From a checkpoint of a small transformer trained on Wikipedia: vocabulary 4096, no biases in attention or MLP.
Each number is 128 + 24 x the weight over its row's rms, rounded and kept within 0 to 255. Layers, rows and columns count from 0. The size above them is the row's rms in percent of the matrix's.

# layer 6 MLP up, 384x96, rms 0.142, rows 131-147, columns 0-95
size [117 106  96 108  88  96  96 106 103 106  92 104 100  89 118 111 116]
[[119 167 122 157 144 129 111 110 112  97 126 107 130 196 158  89 152 142 161  79 171  91 108 150 126 132 176  91 146 110 163 122 109 116 141 101 151 131 149 154 138 116 121 159 101 140 121 111 132 103 169 101 158 134 141  74 124 134 140 149  87 108 151  77 126 143 123 124 140 106 144 121 113 126 135 118 161 161 109  92 129  93 124 121  89 139  98 149 111 135 122 148 141 126 128 119]
 [148 125 104 185  95 119 126 128 140  91 116 120 174 104 121 102 137 144 131 128 106 104 119 157 145 136 156 112 110 135 150 125 203  72 127 142 184 140 172 116 133 117 137 125 139 120 157 123 118 121 117 129 155 125 151 125 106 124 152 184 127 124 112  91 187 173  91 134 124  94 132 158 138 115 107 137 112 142 146 127 132 133 103 143 106 101 131 111 118 142 123 128 136 116 104  71]
 [132 143  84 129 145 136 158 121 108 123 122 107 153 116 137 115 135 154 134 127 163 150 119 182 126 162 145 130 141 106 126 115 107 105 111 155 162 137 141 101 120 109 143 120 106 108 182 165 188 160 109 125 123 118  97  88 138 108  89  87 120 139 113 118 144 124 119 112 127 177 151 107 101 137 150 134 132 146 125 164 132 111  68 167 125 113 142 156 165 145  78 149 104 109  94 125]
 [147 108 110 151 135 142 122 140 149  98 152 118 116 152 136 120 132 151 189  95 139 109 112 146  95 133 146 130 122 112 160 142  94  65 135 133 139 161 154 111 136 145 127 122 155 126 119 123 181 157 143  93 138 171  85  79 138 126 134 152 119 118 183 136 148 140 132 142 111 106 115 116  72 148 130 155 120 110 101 146 135 155 143 133 146 131  99 127 157 161  95 101  82 119 115  92]
 [112 138 159  88 124 143 119 132 118 158 120 135 125 141 137  92 106 197 140 147 108 120 124 125 104  98 121 149  95 124 178 168 170 111 106 100 106  96 191  92 145  66 120 136 169 126 134 121 118 144 137 128 106 121 156 106 161 135 140 102 172 135 124 111 153 105 170 111 133 176 114 120 138 103 140 117 111  99 146 127  96 148 152 135 143 133 123 117 118 125 115  85 104 130 130 130]
 [106 175 111 156 165 143 106 133 113 151 139 132 139 126 158 129 142 136 126 106 160 106  64 171  84 130 122  94 113 149  99 140  96 147 122 134 138 113 137 122 205 126 166 121  91 103 147 153 120  95 128 148 149 128 138 121 146  92  92 133 176 154 134 123 104 161 137 100 112 124 105 140 167  80 136 132 137 141 104 114 100 104 138 141 130 134 143 119 131 140 115 152  87 120  97 140]
 [ 94 175  99 116 113 177 120  99 130 137 140 100 135  90 138 131 143 151 101 101 111 135 123 162 143 107 134 123  72  94 132 103 164 101 134 142 111  93 145  94 137 149 158 119 145 140 145 114  88 168 121  96 131 118 139  98  85 106 120 152  88 137 155 150 137 155 144 140 148 129 126 137 173 111 124 132 129  94 124 134 147 134  92 165 185 103 100 130  97 154  97 124 143 139 104 124]
 [151 164  50 179 149 132 118 125 117 159 122  93 124 134 169 142 153 152 128  94 160 113  94 157 114 117 117 105 110 117 167 149 120 114 128 128 122 120 123  55 172  98 126 113  83 136 121 134 145 109 135 107 140 135 112 130 110 120 119 151 135 124 128 112 134 120 135 133 126  92 144  95 159  94  86 128 162 114 168 125 132 113 113 149 123 146 121 162 136 122 130 153  82 152  89 138]
 [162 106 147 147 132 115 128 139  95 128 100 131 204 154 145 100 135 134 108 108 160 110  91 122  83 140 140 137 131 171 145 119 127 133 117  91 126 146 118  88 162  91 142 127 123  98 106 119 104 144 126 139 158 106 118 130 168 107 101 144 144 124 113 141 169 166 124 115 120 123 165 125 154 136  93 135 140 144 153 109  72 163 112 142 114 127 130 141 157 160 104 141  93 146  86  89]
 [118 148 108 156 126 125 127  77 109 107 124  82 155 178 120 125 106 141 177 107 166  87 156 100  94 122 130 108 125 171 125 112 108 129  91 139 108 109 186 126 154 108 135 148 117 107 148 113 118 135  98 145 163 162 112 106 110 137 109 166 145 179 146 138 112 138 140 145  95 129 147 134 165 128 141 136 129 133 164 103 111 127 159 153  98  86 128 117 122 136 115 139 109 124 141  76]
 [ 97 146 111  76 148 100  78 167 169  98 126 109 176  90 128 144 138 126 131 119 112 102 125 133 122 137 104 145 125 147 106 108 144 139 159  92 160 124 176 150 116 108 165 177 138 133 130 130 109 110 122 115 190 151 133 115 128 123 132 147 134 152 124 107 128 137 140 113 141 157 142 143 138  95  97 144 149 158  91 115  98 150 101 115 131 120 139 132  58 127 110 155  96 137 112 105]
 [101 113 117 113 110 124 141 139 100  86 159  94 103 139 119 147 106 109 143 145 127 119 158 132 134 143 157 135  79 133 164 111 118 139 135 162  93 185 171  89 154 122 118 161 131  99 138 124 152 111 108 125 137 179  95 126 118 111  80 183 176 119 154 128 114 116  92  98 116 143 167 118 109 117 113  95 132 137 128 151  91 140 105 116 140  98 140 134 107 161 159 144 120 156 124 128]
 [134 177  92 102  96 144 151 172 138 130 184 133 143 149 130  84 133 132 154 104 105 140  91 132  91 140 126 102 148 145  94 149 128 145 146 109 134 130 161  65 138 156 178 108 135 131 151 140 148 152 118 138  97 143  78  95 183 130 131 142 153  99 128 120 134 160 119 168 128 137 135 109 122 151 131 104 147 169 142 112 118 120 126 128 125 126 116 111  89 114 110 135  96 166 132 132]
 [121 140 114 156 133 124 152 150 127 142 129 145  97 164 101 128 133 155 129 148 147 113 124 176 118 109 135 116 134  97 115 121 129 117 146 159 130 172 121 124 167 144 148 121 112 110 162 129 112 157  93 122 142 105 104 129 107 112 125  98 127  82 104 118 127 110 121 153 162  74 161 194  80 107  59 124 138  91 155 144 126  98 114 153 126 152 137 134 141 108  85  95 103 159 135 119]
 [164 157 100 120 144 118 108 138 131 118 141 107 179 151 178  85 123 159 132  97 138 128 115 142 134 144 144 149 119  98 139 110 151 136 125  93  95 173 163  95 132 100 146 112 149 126 170 103 102 153 129 117 134 160 141 112 128 123  84 131 168 113 134  92 166 113 110  98 138 141 129 111 151 101  83 109 160 134 178 104 107 119  83 172 103 115 128 120 125 118 155 125 131 128 164 123]
 [162 133 112 176 127 139 111 122  96 116 105 112 156 130 136  90  97 140 138 138 110  99  79 139 119 147 182 137  85 133 152 124 155 130 107 125 103 146 155  91 135 140 155 141 109 112 115  96 114 145 117 119 122 148 108 137 104 113 121 156 169 140 121 105 132 175  81 128 108  68 117 115  99 129 119 132 144 110 156 127 101 158 105 183 154  79 143 125 129 124  81 140 120 135  94 136]
 [134 152 121 157 118 175 164 156 122 109 113 109 157 110 183 111 142 145 122 111 123  82 120 177 130 116 129  75 125 134 166 122 158 103 111 149 127 138 212 128 150 139 108 142 112 100 123 118 125 144 103 117 126 143  97 100 168 119 118 179 117 104 124  93 127 116 107 109 127 101 144 121 126 151 127 126 158 136 128 143 129 151 144 137 149 129  89 122  85 137 119 175 105 109  94 129]]
# layer 6 MLP down (transposed), 384x96, rms 0.128, rows 131-146, columns 0-95
size [115 100 101 108  84  94 101  96 112 105  94  94  89  81 123 103]
[[121 115 100 133 122 144 152 157 130 116 129 137 138 103 118 138 147 123 178  95 149  86 123 127 105 160 148 181 129 139 151 107 132 150 115 136 118 167 140 116 150 109  94 106 154 122 147 163  95  74 169 107 125 117 128  91 141 134 126 152 119 100 140  77 141 116 121 110 123 142 120 109 140 124 134 160 124 100 152 161  71 150 117  72 119 149 138 147 178 147 145 122 100  72 130 125]
 [159 133 131 135 112 121 116 116  70 143 138 137 144 139 110  83 161 104 116 120 121 145  50 120 115 161 163 156 128 130 162 126 130 125 106 154 120  97  79 148  86 156 127 112  87 114 147 125 120 123 156 108 114 123 159 140 127 150 101 176 125  80 101 128  99 172 146 142 108 105 124 120 116 160 127 150 170 138 149 108 123 169 105 169 138 139 144 159 132 123 105 129 145 130 128 142]
 [140  81 135  97  86 121 155 111 125  88 149 118 102 167 104 137 134 133 141 143  90 125 147 113 124 108 128 152 152 109 112 130 122 115 132 122 119 139 119 166 167 135 177 136 116 102 158 158 125 138 168  99 119 102 130 135  94 146 118 118  79 153 157 135 163  94 154 109 105 105 116 103 146 135 109 150 139  98 143 123 141 132  86 117 117 180 133 174 128 194  82 134 141 128 149 118]
 [125 160 114 101 155  87  84 128 140 109 135 125 106 129 165 144 110 131 123 152 116 112 142 181 124 132  77 142 101 148 150 158 108 164 135 143 130 147 137 147  91 151 137  89 145 125 119  63 130  97 149 124 108  98 190  89 176 111 131 102  98 150 129 105 101 129 146 106 152 163 133 135 113 115 108 131  97 110 155 135 110 122 181 137 117 141 119 124 146 108 128 149 123 148 160 134]
 [142 143 140 158 104 127 115 133 112 151 135 102 146 130 127 161 145  65 134 131 156 123  99 177 140 124 127  90  96 106  95  98 178 156 151 125 147 172 102 156  89 160 119 118  84  81  87 128 156 139 121 131 105 152 117 160 144 112 105 138 115 124 112 170 147 115 113 145 128 115 149 161 111 168 118 138 122 122  92 128 130 117  92 135  84 112 159 126 144 105 111 162 141 136 144 152]
 [159 102 113  97 162 139 109 172 153 185 136 106 150 124  92 126 117 117 101 123 111 137  99 126  76  98 131 125 108  94 161 150 133 147 106 160 135 115 170 122 114 117  98 118 141 125 165 110 165 132 123 166 134 123 100 137 146 163 129 126 177 116 142 128 128 110 104 152 129 104 112 155 106 122 130 137  96 134 110 123 166  77 127 140 109 102 147  90 123 102 141 187 149 146 155 103]
 [150 141 120 147 173 132 139 122 132 162  97 120 160 142 160 164 101  89 141 137 151 158 175 118 117 112 103 115 138 106 115 122 137  92  99 102 149  86 142 159 158 100 111 127 143 144 151 116 153  86  94 140 156 144 143 147 134 130 160 143 101 159 125 147 140  61 118 125 144  91 109 124 137 114 125 127 120 142 125 160  81 108 119  72 148 128  74 124 140 114 121 139 104 138 156 105]
 [ 94 150 132 158 113 164 114 138 126 108 136 148 135 107 137 157  85 102 155  96  90 153 196 159 117 113 151 137 110 130 180 107 109 137 131 104 127 144 125 181 143 135 124 128 150 127 134  82 112 149 121  99 145 185  80 112 103 138 130 101 141 129  82 139  97 129 118  94 146 131 126 145 123 119 131 108 113 159 148 146 116 154 114  66 144 129 125 118 142 138 159 123 106 132 135  89]
 [104 112  92 145 164 158 103 104 168 124 117 107 144 108 152 146 178 104  95 113  99 101 168 137 130 155 176 138 144 150 142 127 117 140  86 106 132 142 113 132 132 177 136 105 148 170 103  94 149 112 151 142  99 110 105  85 153  57 114 142 132 111 114 127 123 149 118 124 133 128 152  89 114 120 180 105 162 137 134 111 142 133 138 102 158 124 112 123 112 164 150 139 135 110 134 132]
 [124  79 167 130 118 108 166  86 150  85 121 114 133 167 128 108  92 134 115 141 186  97 122 141 119 157  92 106 112 139 100 127 161 133  95 100 168 143 138 137 108 135 159 130 121 144  90 129 131 128 165 115 159 186 169 117  88 101 133 122 154 166 147 127 119  99 127 119 143 103 150 147 138 158 136 153 122 121 135  82 144 110 134  99 126 105 122 110 156 129  98 153 105 134 107 140]
 [141 147 157 141 150  63 146 117 108 172 122 107 107 130 104 134  85 102 148 126 117 112 115 138 125 121 138 113 122 130 118 163 134 146 139 133 112 136  86 132 115 140 117 116 121 126 105 137 122 170  99 161  93 164 110  98 128 111 124 114 139 128  84 113 131 140  70 143 133 192 132 125 127 124 114 111 118  87 146 163 129 135 172 151 140 162 154 102 191 138 121 110 171 113 115 170]
 [129 120 129 129 123 164 152 117 119 153 138 180  61 135 135 132 104 123 142 166 100 144 143 145 135 112 100  92 103 123 166 177  96 109 135 116 148 111 142 115 127 124 130 155 130 159 106 112 124  98 134 137 153 171 111  95 116 137 142 123 157 132 103 113 112 134 175  71 157  91 118  97 119 129 117 138 139 125 140 116 112  80 112 168 155  72 108 170 150 110 133 112 132 126 158 130]
 [124 147 156  94  81 120 161 127 149 145  78 147 146 159 140 104 118 107 136 146 128 114 132 104 126 163  96 142 173 126 129 149 166 138 105 140 135 143 163 126 129 106 170 125 127 140 120 122 153 102 119 149  89 142  50 157 153 148 112 129 139 117  84 143  88 151 153 156 154 177 116 113 127 134 132 111 131 109 129 106 141  99 126 111 120 102 110 165  97  92 141 130  95 123  95 149]
 [101 122  78 115 159 148 142 115 162 139 112 131 110 142 118 175  84  84 147 117 124 167 152 117 132 133 137 136 152 149 129 141  90 173 117 128 160  89 150 129 121 110  96 128 148 138 110  87 119 101 160 128 116 142 150 119  82 118 147 122 152 134  76 153 145 131 137 109 114 151 148 106 145  65 114 129 117 154 141 129 135 115 171 172 143 120 151  90 104 113 150 128 129  93 141 161]
 [110 123 121  77 135  99 123 147 135 143 128 116 159 174 128  96 135 203 139 121  93 122 122 127 137 130 127 135 124  85 147 113 118 125 150 139 122 120 118 117  67  97 133 106 143 111 194 139 125 111 162 152 139 153 143 124 120 109 124 146 180  89 181 124 122 127 101 128 128 122 138  81 148 115  62 115 138 146 164 126 138 138 110 167 167 135 123 136 129 118 131 128  99 127 118 119]
 [153 125 162 182 142 132 127 137 125 127 123 157 146 111 124 110 177 122  98 172 122 127  90  78 108 121 138  79 155 113 163 142 120 118 104 142 117  60 100 118 122 146  88 143 147 122 165 126 102 121 128 148  80  89 141 154 127 147 115 120 107  98 106 130 134 171 139 131 102 123 146  91 117 145 116 127 173 143 122 130 156 149 111 131 155 130 136 111 112 153 108 127 158 170 100 147]]